Part of a small language model's weights.
Size: 14 layers, width 64, 2 heads of 32 (1 for keys and values), MLP 256 GELU, 1.16M parameters.
Architecture: LayerNorm before each block, learned and rotary positions, biases on query, key and value.
Training: a variant of Muon for these matrices, 150M tokens.
Each number is 128 + 32 x the weight over its row's rms, rounded and kept within 0 to 255. Layers, rows and columns count from 0. The size above them is the row's rms in percent of the matrix's.

# layer 2 MLP up, 256x64, rms 0.23, rows 196-248, columns 0-63
size [ 88 107 115 111  85  79  97 110  91  89 117  91 111 101  91 109 112  97  93 108  93  72  93  95  96  99  91 101  89 100  96 118  91 116  91 113 109  98  95  92  88  91  90  75 109 106  84 114  78  92  97 104 111]
[[137 145 134 150 157 210 100 100  74 151 107 101 200 114 149 114  93 146 124 164  97 145 127 133 124 160  88 157 122 124 166 132  86 144 126 136 113  98 131  87 170 186 165 104  87 152 149 132 163 188 102 128 123 144 111 138 105 154 100  67 129  39 138 162]
 [ 72 172 128 150 124 134 140 118 125  98 134 115 132 172 163  58 147 137  79  95  97 131 121 159 169 214 131 129  97 130 112  89 118 132 149  88 100 131  74 127  65 129 119  77 119 116 118 139 142  62 151 135 175 121  84  92 122 106  92 177 161 179 165 121]
 [ 85 114 121 111  98 109 116 168 130 117 167  57 183 151 123 143 126 101 115  88 145 202 131 127 103 133 109 140  68  57  95 126 180  89 129 143 137 124  98 102 102 122  92  88 183 115  83 138 112  92 147 212 150 152 168  94 120 128 128 144 116 177 136 128]
 [159 104 151  66 175 183 109 148 101 153  98 106 108 108 114 109  95 136 179 169 142  97 134 153 149 166 125  71 139 138 100 110 114  98 143 168 127 104 159  94 153 178 132 161 114 108 126 169 151 149  98 113 155 151 111  83 120 158 138  34 162 118 164 202]
 [174  88 137 130 121 106 109  87 177 133 205 131 116 122 124 173 165 160 105 145 141 184  97 148 163 188 166  98 190 120 132 154 152 108 122 125 166 115 136 164  90  86 191  91  92  69 161 137 136 160  84 106 148  95 110 122 145 130 107 160 169 162 117 110]
 [154 131 101 123 185 119 165  82 106 181 178 139 178 161 140 101  98 181 120 111 160 154 101 121 125 159 108 154  92 193 134  61 100 114 181 139 160  99  91 174 146 152 140 136 107 103 107 123 142 149 119 144 136 143  77  94 128 211 101 102 157  97 158 108]
 [ 63 138 101  99 114 150 129 118 131 104 135  82  86 125 226  76 126 140 103 100 147 105  43  98 122  99 113 189 128 170 147 127 188  81 129 125 121 137 115 151 170 129  97 135 118 163 147 112 110 113 161 203 111 165 139 121 137  92  86 116 137 112 140 125]
 [135 106 114  75 147 112 158 105 137 202 117 134  54  58 115  75 147 118 115 183 108  34 149 136 120 112 168 144 160 160 120 146 119 136  81 105 165 108 113 128 122 153 128 157  94  85 145 178 158 162 134 152 143 131 114 142 116 167  92 101 150  79 123 159]
 [163 204 122  63  94 193 138 101 147 155 144 126 156  88 138 102  86 112 171 148 125  98 155 124 139 108 103 115 133 159 175 109 117  65 160 165 160 113 116 120 145 122 103 161 151 170 127 143 110 182 127 136 183 113  85 147 115 182  54 101 102 108 159 117]
 [134 103 219  95 156 181 141 185 120 157 118 104  67  79  76 170 131 121 183 163 128  88 112  80 111 128 126 161 139 166 114 104 143 116  98 151 117  91 126 114 142 160 126 112 123 136 118 106  98 189 151 117  90 133 125 154  63 144 112 119 186 108 154 171]
 [156 130 175 130 126 149 143 201  75 104  96  90 137  98 134 125 124  86 151 178 116 147 120 151  85 103 107  98 146 161 125 163 129 149 142 135 137 126 137  82  93 133  34 164 128 134  84 135 175 200 130  95  76 172  96 114  99 141 136 109 129 190 161 133]
 [ 84  88 117  80  85 146 128 135 193 135 123 123 137  79 112 147 143 142 158 159 124  96 179  89 193 117 159 160 140 117 199 157  72 145 132 129  89 143 175 141 140 154 187 162 109  94 145 181 111 139 185 138 108 120 144  97  88 133 116 170 124  97 122  79]
 [128 129 113 124 186  98 149  85 169 126 187  21  82 166 136 176 132 124 139 101 152 127  98 135  88 134 139 204 128 182 143 128 158 103 146 125 139 131 132 122 135  67 118  78 172 113 123 116 137 106 140 123 118 153 183 128  93  71 179 124 139 151 135 131]
 [110 119 196 132 148 100 134 177  82  75 155 122 165 191 113 136 120 104  71  87  92 124 106 172 121 112 166 123 193 123 105 149 171 170  95 122 169  86 108  95 113 117  50 166 139 136  95 114 177 134 105 158 138 146 158 114 108 175  99 126 124 126 161 140]
 [127 158  90  72 134  64 139 114 123 104 106 123 127 125 128 186 127 104 137  60  86  98 154 172 165  78 139 148 155 131 101 163 146 149 184 135 144 160 123 119  70  78 133 163 127 116 121 161 111 170 159 125  44 159 165 113 106 106 105  92 126  79 171 116]
 [114 123 137 117 134 130 178  71  70 107 162 173 134 115 145 145 121 180 148 121 146 116  95 107 145  82 111 137 111 165 167 170 154 149 188  75 128  93 129 159  92  93 142 149 133 150 136 126  85 120 179 160  50  95 145 148  82 120 100 140 125 162 144  43]
 [ 89 163 124 159 136 100 105 127 115 114 196 111 164 209 154  74 146 113 129  80 100 174 125 111 187 169 108 117 113 179  98 125 106 113 100  82 128 121  49 129  78  53 136 116  97 130 151 104 116  84 141 134 125  88 124 143 150 135  95 130 162 149 143 153]
 [139 151 169  91 135  94 147 159 107 100 102  52 122 121 133 124 195 122 118 130 135 101  83 154 122 127 115 100 112 122 102  86 152 172 191 124  37 110  83 123  69  83  92  99 157 118 118 128 107 172 105 121 100 184 158 100 149 172  92 145  99 136 146 144]
 [145 119 120 147 138  60 166 122 110 156 117 135 141 142 207 114 165 131 122 140  94 164 123 169 143 141  91 174  94 160  59 107 137  89 168  88  79 116 149  72 136 154 157 127 112 143  48 173 123 126  55 133 156 174 144 168 136 133 118 129 160 124 111 150]
 [139 160 124 121 109 181 123 120 102 149 164 116  94 106  80 102 114 112 124 129 129 192 169  94 145  81 181 158 171 137 118  71 143 147 149 195 144  94 104  73 157 155 125 139 112  94 110 156 186 148 103 170 118 125  91  97 112 192 100 109  72 106 178 112]
 [131 175 134 166  93 124 165  57 130 192 124 119  81  56 119 162 139 154 113 127 154 131 165  75 125 125 116 135 134 148 181 110 124 167  97 136 136 156 157 104 118  88 128 188 136  62 141 155 106 105 118 139 155 117  91 132  65 139  59 100  80 143 150 135]
 [182 115 161 100 153 168 159 101 135 124 115 135 127 125 176 136 148  93 139 116 162 143 105 132  92 148 140 137 111 162 129 156 162 130 151 143  90 128 130 170 217  75 169 176  76 110  36 106 151 145 152 123 125 106  82 102 169 164 110 107 124 168 192 141]
 [ 96 119 134 104  74 133 125 122  92 173  60 124 119 125 132 190  87  89 139 135 157 163  93 106 148 132 158 147 141 125 165  67 186  90 149 189 132 123 109  77 122 158 101 117 199 141  87 108 143 124  70 187 163 101 154 137 145 146 108 155 150  86 117 123]
 [213 139 156 137 114  94  72 177  89 124 145 105 151 152 137  51 173 170 168 103 135 170  89 136 151 171  93 168  98 129 112 154 143 128 143 124 116  83 118 115  97 118 174 111 146 120 108  79  82 133 132 122 134 141  75 128 215 154 133 126 154 109 147 137]
 [182 124 200 114  82 141 104 136 128 110 138 121  69 172 162  71 139 215 137 122 149 132 120 143 135 147  96 128 161 120 131 105  71 127 115 152 146 125 114  90  79 151 218 129 121 115 119 116 121 179  93 107 139  52  99 170 111 142 122 142 148 145 131 105]
 [114 113 132 151 140 146 125  77 109  91 121 152 160 148 121 118 176 200  72 141 141 172 102 138  35 128 121 125 176  46 160 141 126 100 144  79 127  97  93 139 165 131 105 104 125 152  91 204 126 128 122 136 189 129  75 131 120 132  97 121 146 130 150 125]
 [152 153 149 114 162 162 115 171 162 145 161 122 118 118 171  88 160 121  80 141 125  97 145 169 111  96  80 143 112 178 138  79  97 176 131 110  87 131 105  98 132 176 176 134 108 124  88 161 148 189 154 176 176  99 110 165 119 166 148 123 161  72 128 198]
 [ 98 149 107 119 155 154 123 134 132 171 171 125 101 127 109  92 170  95 104 142 112 157 142 157 153 193 104  87 140 241 131  99  74 120  76 141 142  82 106 157 105 129 139 134 133 126 133 128 163 119  74 124 112 159 141 168 173 134 129 107 219  99 138 136]
 [123  66 188 122  72 110 167 106 149 161  97 128  94  89 129 128 121 114 146 154 135  92 162 104 225 115 122 148 133 105 146 168 128 143  89 125 144 149 132 167 155 111 195 142 123 130 145 144  49 145 129 147 152 159 163  74  92 121  98 190 136 147 137  94]
 [ 97 162 139  98 144 170 137 137 157 137 220 143 165 121  95 152 140 125 124  77 185 112  86  97 135 132  81 187 105 119 143 185 113 119 157  84 172 157 125 163 126  66 136 121 120 152 138  85  95 118 171 144 113 134 145 166 169 174  94  65 122 121 151 121]
 [139 108 144 153 202 140 114 129 153 145 117 128 114 131 137  89 151 131  72 141 143 147 115 157 147  34 135 103  74 148 156  87 108  75 140 142 145 106 141  95 138 129 136 111  56 164 101 113 149 170 122 110 155  76 132 162 151 205 133 103 178  82 108 167]
 [162 131 130 126 110 136 116  83 182 140 126 119 100 144 185 138 148  90 149  92 101  96  80 106 113 100 160 170 108  85 125  55 131 137 187 131 125  89 101 145 120 160 101 126  98 170 177 110 149 106 128 149 158 138 125 165 111 179 132 145 124 161 154  14]
 [134  87 123 101 106  77 160 145 145 122  82 155 155 143 143 160 176  99 136 124 128  80  52 152 110 114 131 195 123 157 127 138 199 101  96  54 148  82 126 147 140 133 163  95 100  88  74  88 143 140 144 157 119 153 146 155 136 124  97 137 182 106 185 124]
 [ 76 105 127 123 144 109 175 185 138 126  96 145 124 192 172 185 112  57 105 114 105 124 131 111  97 151  80 147 125  95 124 125 178  89 126  85 106 131  67 123 135  93 125  78 141 144  84  68 123 105 120 112 162 114 139 143 163 168 141 179 156 194 115 136]
 [206 133 117 151 121 131 164 112 188 172 106 100 135 130 102  99 145 147 108 172 128 139 140 112 161 159 167  45 134 122 133 104 118 135 116 110 178 108 166  95 140 134 133 171 172  79 126 130 143 133 126  97 105 157 164 125 180 168 135  54 215 143 120 125]
 [140 156 129  74 150 178 126 184 109 106 115  74 141 102  96 121 130 151 143 153 178 125 122 113 118  50 146 115 140 210 108 109 150 175 151 134 108 122 119 123 146 164 156 141  75  93 122 125 131 182 143 124 136 122 108 152 161 241 132 118 127  96 125 168]
 [104 205 172  89 158 190 101 157 110 200 126 100  73 152 115 150 111 108 154 139 200 155 129 178 125 122  83 111 160 127 160  56 115 165  85 185 102 117 146  98 149 169 112  87 119 107 124 115 135 120 144 148 128 144 146 160 117 138 157  83 137 140 127 131]
 [131 125  87 126 114  70 134 125 180 129 145 160 170 169 166 104 169 102 152 144 152 142 146 125 150 111 104  72 152 125 116  91 139 107 116 122 108 101 110 163 113 129 129 154 136  79  45 110 106 119 186 178 159  40 136 134 184 146 107 141 183 169 167 142]
 [163 143 124 150 152 176 150 159  62 164 118 101 137 120 139 140 174 104 105 167 166 173 118 147 114 124 176 153 142 161 111  82 120 131 145 186 174 115 117 122 124 137 166 113 128 133  70 190 190 173 121 166  80 112  43 109 116 173 111 131 104 147 153 136]
 [118 110 104 141  82 124 148  67 134 161 130 120  79 220 140 100 131 122 136 109 153 189 124 159 190 134 164 135 122 144 116 123 146 133 103 116  87 141 102 197  79 103 111 129 123 105 125 151 106  59 124 186  86  79 166 160 120 131 118  91 138 154 147  75]
 [100 132 176  88 136 210 170 119 130 170 161 108 161 158 114 156 108 134 149 140 202 101 164 143 147 113 138 158 116 101 176  78  94  94  98 106 129 117 153  57 183 122 146 128 108 122 142 126 147  98  82 131 143 104  99 118  90 104 155  69 178 122  93 167]
 [103 146 124  92 114 171 149 165 103 122 166  73  72 134 111 195 141  82 115 118 175 152 104 178  92 154 142 163 131 155  79 125 139 159  85 141 156  80 119 135 132 113  73 150 138  96 166 161 151 133 103 101 150  48 142 123 203 127 104 127 128  88 137  96]
 [124 134 172 160 177 143  63 146 110 142 160 187 144 143 162 158 135  93 118  98 150 186 164  74 130 155 117 170 147 150  87 145 145 158 146 108  79 175  92 146 141  98 168 119 135  62 171 100 182 133 144 141 133 105 182 117 151 184 128  90 154 116 132  94]
 [165  98 181 101  82 138 162 117 108 203 123  83 104  81 157 127 168 126 155 177 111 125 127 120 127 133 135 162 139 194 115 103 149 159 143 125 128  88 136 145 162 171 152 187 159  89 135 129 150 175 164 133 157 152 118  82  46 153 106 136 114 147 188 141]
 [ 68 158 109  96  84 157 152  99 148 136 131 139 177 119 162 177 143 125 142  69 142 147 142 137  98  57  95 174 151 111 145 131 192 150  85 161 167 126  82 156 108  65 167 163 169 106 137 161 150 151 174 172 113 115 100 112 115 165 126 182 147 132 144 129]
 [ 97  79  76 147 144 111 120 130 148 163 175  78 120 227 137 122 172 149 103  92  78 145 133 100 127 158 145 186 152  69 121 153 119 156 146 113 128 115 108 142 100 111 109 136  78 107  93 117 128  88 109 156 119  99  92 137 189 154 150 124 108 147 189  79]
 [133 114 127 141 133 171 148 127 114 214 125 107 104 140 120 110 116 108 133 148 153 202 152  77 111 137 166 155 143 172 133  59 153 166  88 175 147  80 111 125 139 184 133 120 133 115 107 145 155 159  68 160 116 143  96 147  51 168 103 108 150  96 180 139]
 [136 144 133  90 131  97 131 100 107 123 140 104 132 100 199 138 138 150 162 186 163  94  76 190 144 132 129  90 149 124 102 153 134 104 110 129 124 138 143 179 102 131 200 209 143 125 151 126 136 103 111 134 164 141  88 112  64 129 137  87 124 227 132 137]
 [108 147 104  96 156 138  90 141 129 114 159 169 114 151  80 111 114 139 107  66 149 130 154 159 153  74 103 157 113 129 141  87 155 177 129 135 166  71 123 138 124  77  58 138 176 163 161 136 111 129 156 103 123 120  96  52 136 110  45  94 129 175 160 141]
 [106 150 165 115 103 119 142 110 165 173 174 103 141 112 172 212 127 105 121  46 139 185 120 134 151 158 125 164 128 102 135  79 113 133 102 131 136 133  94 149 171  75 115 144 103 142 145 145 124  59 137 149 187 115  85 123 132 149  93 182 113 137 156  65]
 [ 71  85 113  82 133 142  74 141 130 112 170 114 141 172 117 167 112 136 108 143 129 146 120 154  99 104 135 142 110 146 114 145 157  94 157 120 162 130 179  98  57  87 161  96  86 123 180 165 132 208 128 110  81  87 141 155 128 180 135 111 145  49 116 151]
 [157 163 128 115 160 138  91  98 140  89 107 112 109 191  97 138  93  93  94 121 100 111 109 136  84 150 145  96  77 165 132 159 181 106 131  97 100  99 108 160 162 152 118 199  86  59 157 217 139  96 121 149 179 124 129 156  94 141 121 159 100 148 138 130]
 [ 69 141 118 141 111  94 132  94 137 166 166 112 103 158  82 129 156  51 105 116  95 197 100 127 173 180 138 140 150 117 117 153 158 139 136 153 124 131  67 142 133  81  62 112 117 102  92 193 142  75 105 139 163 139  77 117 116  79 115 112 147 109 128  87]]
# layer 2 MLP down (transposed), 256x64, rms 0.0948, rows 196-247, columns 0-63
size [ 78 115  91 114  78  96  91 106  75  93  97  97 100  81  81 137 113  89  85 136  94  92  84  79  87 102  95  93  84  79  88 116 109  94  71 117 101 125 131 103  93  81  78 134 108  99 137 101 114  84  91  98]
[[152 116 161 109  90 102 125 130 133 134 107 145  86 132 114 169 165 113 118 121 167 133 116 139 101  70 160  84 116 122  87 143 175 107 125 145 158 148 109 195  74  94 100 142 171 114 124 134  95  92 127  99 186 107  96 116 158 104 153 222 152 197 114  72]
 [109 171  92 156 147 133 107 107  99  82 145 123  48 124  80  93 165 130 155  61 150 109 142 149 127 171 129 107 136  90 207 107 147 131 118 102 168 107  76 121 130 120  85 151 127 130 131 124 143 168 162  92 181 125 166  50 161 161 170 133 147 145 151 117]
 [162 124 158 144 134 156 130 113 132 117 109 175 112 105 169 130 101 155 143 146  77 100  86 123  84 119  88  84 147 134 110 103 106 146 175  72 116 162 132  85 143 156 127 122 152 195 127 128 181 176  75  97 120 156 101 117  97 177  69  80 166 173 181 165]
 [ 88 160 139 126 151 121 112 108  99  99 158 124  94 167  96 120 106 155 141 116 123 166 125 127 112  48  99 130 143 172 190 119 167 182 196  68 177 159 109 173 104 124 117 113 113 107 122  59 104 117 156 133  92 136 185 123  83 122 177 151 122 121 122  79]
 [ 66 144 118 136 129 170 106 140  88 128  54 128 176 133 157  63 142  81 155  99 109  84  93 115 133  93  98 148  60 155 132  81 125 170 137 142  79 151 114 121 185 150  78 152 154 176  92 139  98 119 157 152 138 183 145 163 110 134 122  99 112 112 165 127]
 [141 122 135 101 170 137 174 127 119 164 198  95 160 153 142 107  68 161 122 132 164 136  90 132 158 159 125 156  84 161 135  41 107 123 166 130 118 138  68 154 143 149 133 158  94  87  96 110 126 133  90 135 130 118  72  66 131 209 110  98 135 102 152 142]
 [179  89 122 156 121 114 149 146 160 172 108 157 171 165  21 173 130  82 153 147 145 164 134 148 130 105 126 126 112  74 109  93  90 149 146 149 139  95 115 114 123 115 153 141 172 103  59 136 158 159 152  85 126  74 142 148  76 112 185 133 116 126 143  90]
 [146 108 159 102 140 110 159 168 166 114  93 119  85  75  70 106 106  90  67 173 143  51 150 155 149 122 152 166 152 166 147 139 127  94  69  95 169 123  93 104 168 134 178  95 122 122 127 186 156 140 149 141 105 165 161 159 130 151 112 129 137  72  91 141]
 [159 104 115 193 120 103 159 146 156 147  73 103 182 144 168  85 174 137 130 117  61 196 100 132  52 128 129 102 159 156  96 183 130 179  81 115 107 152 120 125 139 177 101 155 123 115 124 147 123  83 115 140 111 124 134 145 110 143  85 119  61 135 112 154]
 [104  61 138 114 148 148 143 168 137 102 135 103 128 141 162 200 144 146 187 128 125 125  84  74 118 141 122 145 136 167 198 117 182 147 155 124  58  56 116 106 139 106 169 118 127  99  69  61 102 142 144 146 142  98 135 128 122 179 107 143 138 106 105 144]
 [103 162 113 178 155 115 137  66 103 127 163 156 153 160 131  62 119 133 111 107 153 109 157 118 127  76 120 139 197  71  91 101 157 109 143 170 108 122  97 149 188 120 122 121 144 163 148  78 105  38  94 141 148 114 159 146 168 142  71 122 121 134 149 163]
 [120 117 169 115  80  60 130 139 191 173  99 115 186 176 107 123 130 132  71 119  69 124 150  89 163 138  64 108 102 125 125 138 106 131  95 155 100 172 161  94 150 148 149 111 106 131 124 109 126 147 102 139 148 152 131 112 230 114 104 150 135  68 126 150]
 [118 119 149 137  81 146 123 175  89 120  72 220 175 120  98 101 118 104  95 149  98 152 193 107 169 115 116  66 128 113  98 159 113 204 110 123 133 127 141 146 119 210 116 134  51 163 141 140  83 137 124 121 106 140 107 118 155 145 115 122 103 137 122 113]
 [134 180 118 150 122 136 130  89 154 133 112 166 122 127 150 135 129  77 138 129 150 180 150 101 157  75  66 104 110  63 106 153 114  84 135 165 145 135 114 141 182 102 153 120 196 117 160  75 120 153  92  59  99 130 101 189 194  94  95 145 144 120 142 110]
 [107 117 143 135 159 162 137 173 134 153 119 147 137  52 128 110 142 125  88 167 179 170 155  89 130 162  91  51 109 167 140  86  68 150  87  97 109 105 155 163 185 158 106  54 103 150 145 125 164  97 157 134  96 143 101 134 141 118 135 164 136 135  76 112]
 [146 101 174 104 122 123 153  81  78  96 175 170 110 135 150 158 143 152 135 110 157 123 100  82 202 158 147 130 138 132 142 144 148 104 194  55 108 130 114 140  79  64 163 152 140 124 130  97 125 116 185  96  94  52 127 152  73 117 125 127 137 125 134  93]
 [103 137 111 131 145 101 113 124 178 121 199  91 117 146 152 145 124 136 149 128  86 139  96 110 177 131 124 115  90 138 130 107 129 144 137  94 154 161  91 121 118  98 123 138  57 160 105  79 197 168 120 127 184  76 157 116 182  93 205 140 118 169  60 122]
 [127 121 154 122  93 107 112 168  85 119  77 111 133 157  76 104 121 134 102 123 194  92 128 206 109 125 126 106 136  95 126 169 119 137 154 148  90  80 127 145 122  44 172 154 138 197 101 173 111  86 154 159 150 147 135 105 152 152  95 125 178 154 177 105]
 [122 142 112  83 116 152 107  91 105  45 110 151 132 141  82 107 115 110 131 148 124  67 117 119 122 155 174 110 161  69 163 164 120 161 134 112 141 139 208 155 141  92 130 142 153 107 227 135 156 139 151  98 129  95 132 162 102  94 186 171 105 111 123 116]
 [116  86 118 159 130 142 102 163 146 183 190 113 110 131  96 108 117  94 102 140 141 203 188  74 187 103 139 179 149 126 112  94 139 131 120 153 135  85  91 126 118 125 102 111  81 115  74 171 140 140 163 166  77 135  54 111 157 178 110 123 145 122 128 146]
 [168 181 179 144  84  74 161 134 109 189 132 122 180  82 112 173 168  80 134 136 129 135 139 156 127 106 110 119 106 148 123 154 124 105 115 111 146 191 126  87 106 112 116 132  98  74 135 162 171 125  82 112 190 113 145 130 124  91  35 147 109 149 100 124]
 [155 139 183 116 154 141 163 121 118 135 133 121 116 132 166 138 153 102 162 116 145 156 112 144 119 157 133 141  79 136 140 118 141 147 146 134  62 115 112 128 162  97 154 182  70  98   3 109 126 114 136 147 104 116  76  79 139 217 104 102 155 139 160 146]
 [172 100 110 132 163  95 139 140 166  74 172 122 183 144 123  81 186 167 111 117 151  65 119 148  99 120  90 111  98 156 129 227  89 158 102  48 145 136 140 149 116 120 162 106 107 165 153  98 129 123 148 101  91 143 141 122 106 125 153  88 102 140  90 137]
 [ 84  83 116  86 140 136 117  86 173 164  77 145 143 116 118 222  87 122  94 135 133  43 164  85  83 127 146  96 117 171 148 124 158 175 135 157 131 146 175 144 145 100  92 152 159 121 139 146 149 144 133  74 116 147 164 114  88  83 118 137 114 157 146 156]
 [114 137  73 115 137  98 143  91 136 113 125 114 185  92 126 167 118  84 169 190 151 115 148 118 128  89 164 100  97 126 127 124 186 137 135 106 132 157 198 175 141 129  15 136 132 122 145 141  97  75 129 146 133 206 131  77 131 139 158 122 126 131 133 137]
 [137 130 100  97 123  97 128 171 162 167 129 111  82 130 156 158  69  52 150  96 105  78 166  96 201  95 137 119  90 213 137 129 112 121 104 192 125 162 153 106 102 138 149 144 112 117 170  60 154 133 133 118  87 124 154 136 169 148 145 150  96 124 123 139]
 [129 135  94  94 169  91 108 143 207 103 160 121 162 160 180 169 160 138  83  99 130  82  87 141 134 109  89 159 142  95 153  73 143 119 136 101 120 119  65  95 148 124 171  87 108 143  90 169 135 133 149 160 155 128 110 174  84 144 164 125 161  71 146 177]
 [134 128 197 170 123 131 140 135 124 114  70 129 127 154 176 167 102 171 143 122 117  83  84  87 129  87 149 152 116  52 119 143 193 130 165  80 112 149 165 113 172 125 111 113 122 113 129 122 165 102 197  87 155 126 102  64  97 144 154 149  82 157 102 145]
 [138  94 150 142 149  96 139 146 131 136  68 112 179 112  96 130 131  67  99  86  81 153 144 149 144 146  65 170 116 143 108 170 119 174 106 138 132 131 108 135 143 106 125  71 135 199 138 138 132 132 133 106 169 181  97 124 236 112 134  98 124  78 108 153]
 [118 130  85 156 128  98 121 139 119 115  91  78 128 189 148  90 114 197 167 129 157  98  94  94  74 127 124 159  84 133 175 145 142  63 139 136 114 153 148 186 160  73 118 150 143  93 166 140 107 185 150 155 136 130 101 151 124 104 171 128  68 100 120  71]
 [118 150 128 102  85 124 142 128 107 151 154 117 143 130 117 155 100 125 189  59 122 116 131 104 100 202 101 130 230 129  96 173 125 183 153 124 157 112 108 163 105 156 147 177 191  75 142 107 129  83 125 125 122 122 119 105 126  71 130 150  86 143 138  79]
 [ 69 142  91 132 156 147 143 138  52 101 127 140 148 149  65 104 133 141  88 144 162 134 151 143 147 123 119 129 164 168 118 209 116 140  82 153 137 143 153 119 154 122 157 133 128  96 105 130  89 134 119 122 128 106 105 113 125  80  96 111 135  97 102 255]
 [161  83 116 127  73  69 174 155 118 129 142 159 144 137 154 132 209  90 164 155 110 129  84  94 154  91 166 185 153 119 127 130 188  97 123 100  90  89  87  93 103 178 163  79 130 126 109  94  99 151 162 167 154 123 164 106 128 120  95 137 159 153 137 102]
 [182 148 144 111 132  94 115  50 117 111 171 120 151  81  78  45 134 172 136 122 119 142 138 102 120 116 177  93  98 108 162 170  83 150 137 145 145 139 160 141  88 145 135 164 149 123 152 212 130 137 148 147  96 133 122 135  83 110 172  62 114 105 156 155]
 [ 70 117 114 134 122 148 125 146  74 141 156 190 160 148 133 115 105 125 143 110 129 151 120 176  97 116  76 176 147 167 108 138 120  99 121 179  82 170 123 151 126 141 126 128  69 189 119 148 126 118 104 166 118 123 112 122  71  96 118 177  36  93 185 164]
 [110 124 171 135 161 184  47 173 156 102 157 115 106 154 132 106 147 107 134 126 166 148 115  89 213 112  85 182 143 114 137 121 119 129 143 119 100  77 107  40 142 170 138 127  87 134  87 145 110 108 160 148 166 115 104  96 184 141  99  96 144 124 117 109]
 [114 141 117 193 131  71 175 101 139  76 116 135 164 121 141  84 138 150 195 135 126 119 111 106 101 115 168 202 125 135 122 129 155 164 176 140  81 110 103 194 155 116 100  96 149 131 145 133 125 108 132 123  87  85 130 171 154 110  51 148  96 111  65 122]
 [126 138  97 115 131  34 151 108 164 130 160 180 154 139 137 111 186 117 174 176  87 113 163  97 118  97 132 102 156 129  99  49 147 134 124 113 111  85 104 143 102 142 150 135 105  78  75 108  88 134 170 127 146 132 190 118 122 142 109 150 196 142 143 169]
 [133 116  81 178 153 161 142 113 119 165 150 100 111 153 138 130 168 118 109 149 181 162  91 136 142 136 152 150 116 165 116 115 137 143 131 109 151 118  94 137  59 150 133 109  95 122   0 152 153 149 159 183  66  89  71 120 128 142 110 122 127 132 151  96]
 [141 114 138  71  90 100 132 111 122 135 156 137  64 182 126 101 172 152 127 122 186 147 119 164 187 111 196  84 127 137 147 143 190 108 134  82  91 154 104 143  62  78 135 142 122  75 125 136 107  85 159 140 138  88 186 122 165 133 138 123 158 144  92 139]
 [108  54  72  87  58 160 127  96 194 142 138 121 148 112  74 152 142 179 179 150 152  91 144 137 160 112 145 101  73  82 171 138 138 111 169 135 157 147 161 113 124  87 158 161 120 137 128 156 144  72 109 119 169 110 120 113  91  87 155 143 126 113  96 157]
 [151 117 118 156 154  83  67  72 136 106 115 170 175 153 135  73 109 149 130 121 135  99 121  80 203 126 116  80 135 111 171 136 138  94 192 139  94 164 161 129 137 124 164 119  87 169 114 109 114 106 140 180  95 183  91 121  59 119 130 122 147 159 134 167]
 [137 119  88 114 111 130 173 104 137 142  98 107  98 134 117 107 170 169 144 139  96  93 140 199 128  71 150  84 117 118 143 114  89 101 135 180 130 119 204 126 150 163  63 165 126 196 107 175  81 140 104 124 113 138 121 154 106  57 131 184 122 158 131 162]
 [140 113 144  93 114 145 137 137 127 175 134 107  89 115 171 154 177 129 175 117 146 128 103 123 138 145 135 165  90 159 146 112 175 136 158  61 122  75  94 150  84 148 172 180 133  67  55  81 137 164 164 138 121 124 100  84  97 173  56 131 148 110 152 117]
 [155 173 113 102 160 130 127  89 140 115 100 121 119 147 165  64 171  86 112 137 159 117 183 119 122  55 200 149 122  98 130 138 121 120 144 134 166 104 117 144  97 101 126 114 159 103 136  31 121 163 114  90 100 187 103  91 128 111 179 165 173 159 126 118]
 [138 191 152  88 130 116 169 121 118 168  95 210 111 139 120 137 132  73  89 123 148 141  99 164 148  73 132  97 123 189 113  96 106  93 123 127  84 154 118 131 138  94 116 140 218 119 190 120 159 102  82  80 120 153 133 145 126 114 102 148 170  97 157 103]
 [107 134 122 143 153 138 133 139 129 237 160 122 153 127 131 103 121 138 131 104 181 169 152  71 118 135 149 179  99 171 123  78 144 164  96 126 110  93  60 148 121 147 135 118 125 106  79 166 109 122 107 178  67 132 105 117  58 149 112 110 182 103 156 127]
 [143 103  96 202 162 154 117 152 144 127 114 158 139 133  74 104 145 116 118  96  85 133 147  91  85 146 166 150 130 144 167 102  99 108 127 119 119 153 149  99 165 162  65  32 141 136 153 109 134 120  77  83 109 120 151 192 165 132 176 144 143  59 138 120]
 [132 135 156 133 106 125 173 114  93 141 110  95 133 100 170 141 141 114 170 160 104 139  69  85 108 183 145  83 130 113 123 166 132  88 133 116 143 168 112  99 126 172 189 116  63 101 100  76 141 138 100 155 155 131 145 211 133 176 181 156 118  64 102 109]
 [125  94 159 140 189 130  97 148 101  49 124 128 136 185 128 143 173 130  89 148 149 157 113 124 121  64 124 122 112  95  67 148 142 134 152 201 143 207 136 115 107 108 147 137 189 133 140 107 111  80 116 106 161 123  81 156 169  82 106 100 101 131 145 151]
 [167 145 138 182 114 113 135 125  97 152 151 126 121 136 135 101 191 138 144  97 119 139 123 101 171 129 119  96 136 113 169 104  75 178 109 115 125 119  56 126 201 148 108 165 141 146  61  91 113  60 129 130 161 143 122  89 160  86  90 129 147 211 137  92]
 [113  89 135 167  89 115 190 152 103 173 120 110 171  80 140 131 169 165 147 114 139 132 167 106 134 136  78 145 156 101  97 100  82 133 118 156 191 130 185 112  80  84 123  70 163 192 111  72 133 159 125  85  98 132 129  97 180 112 112 116 163 121 130 146]]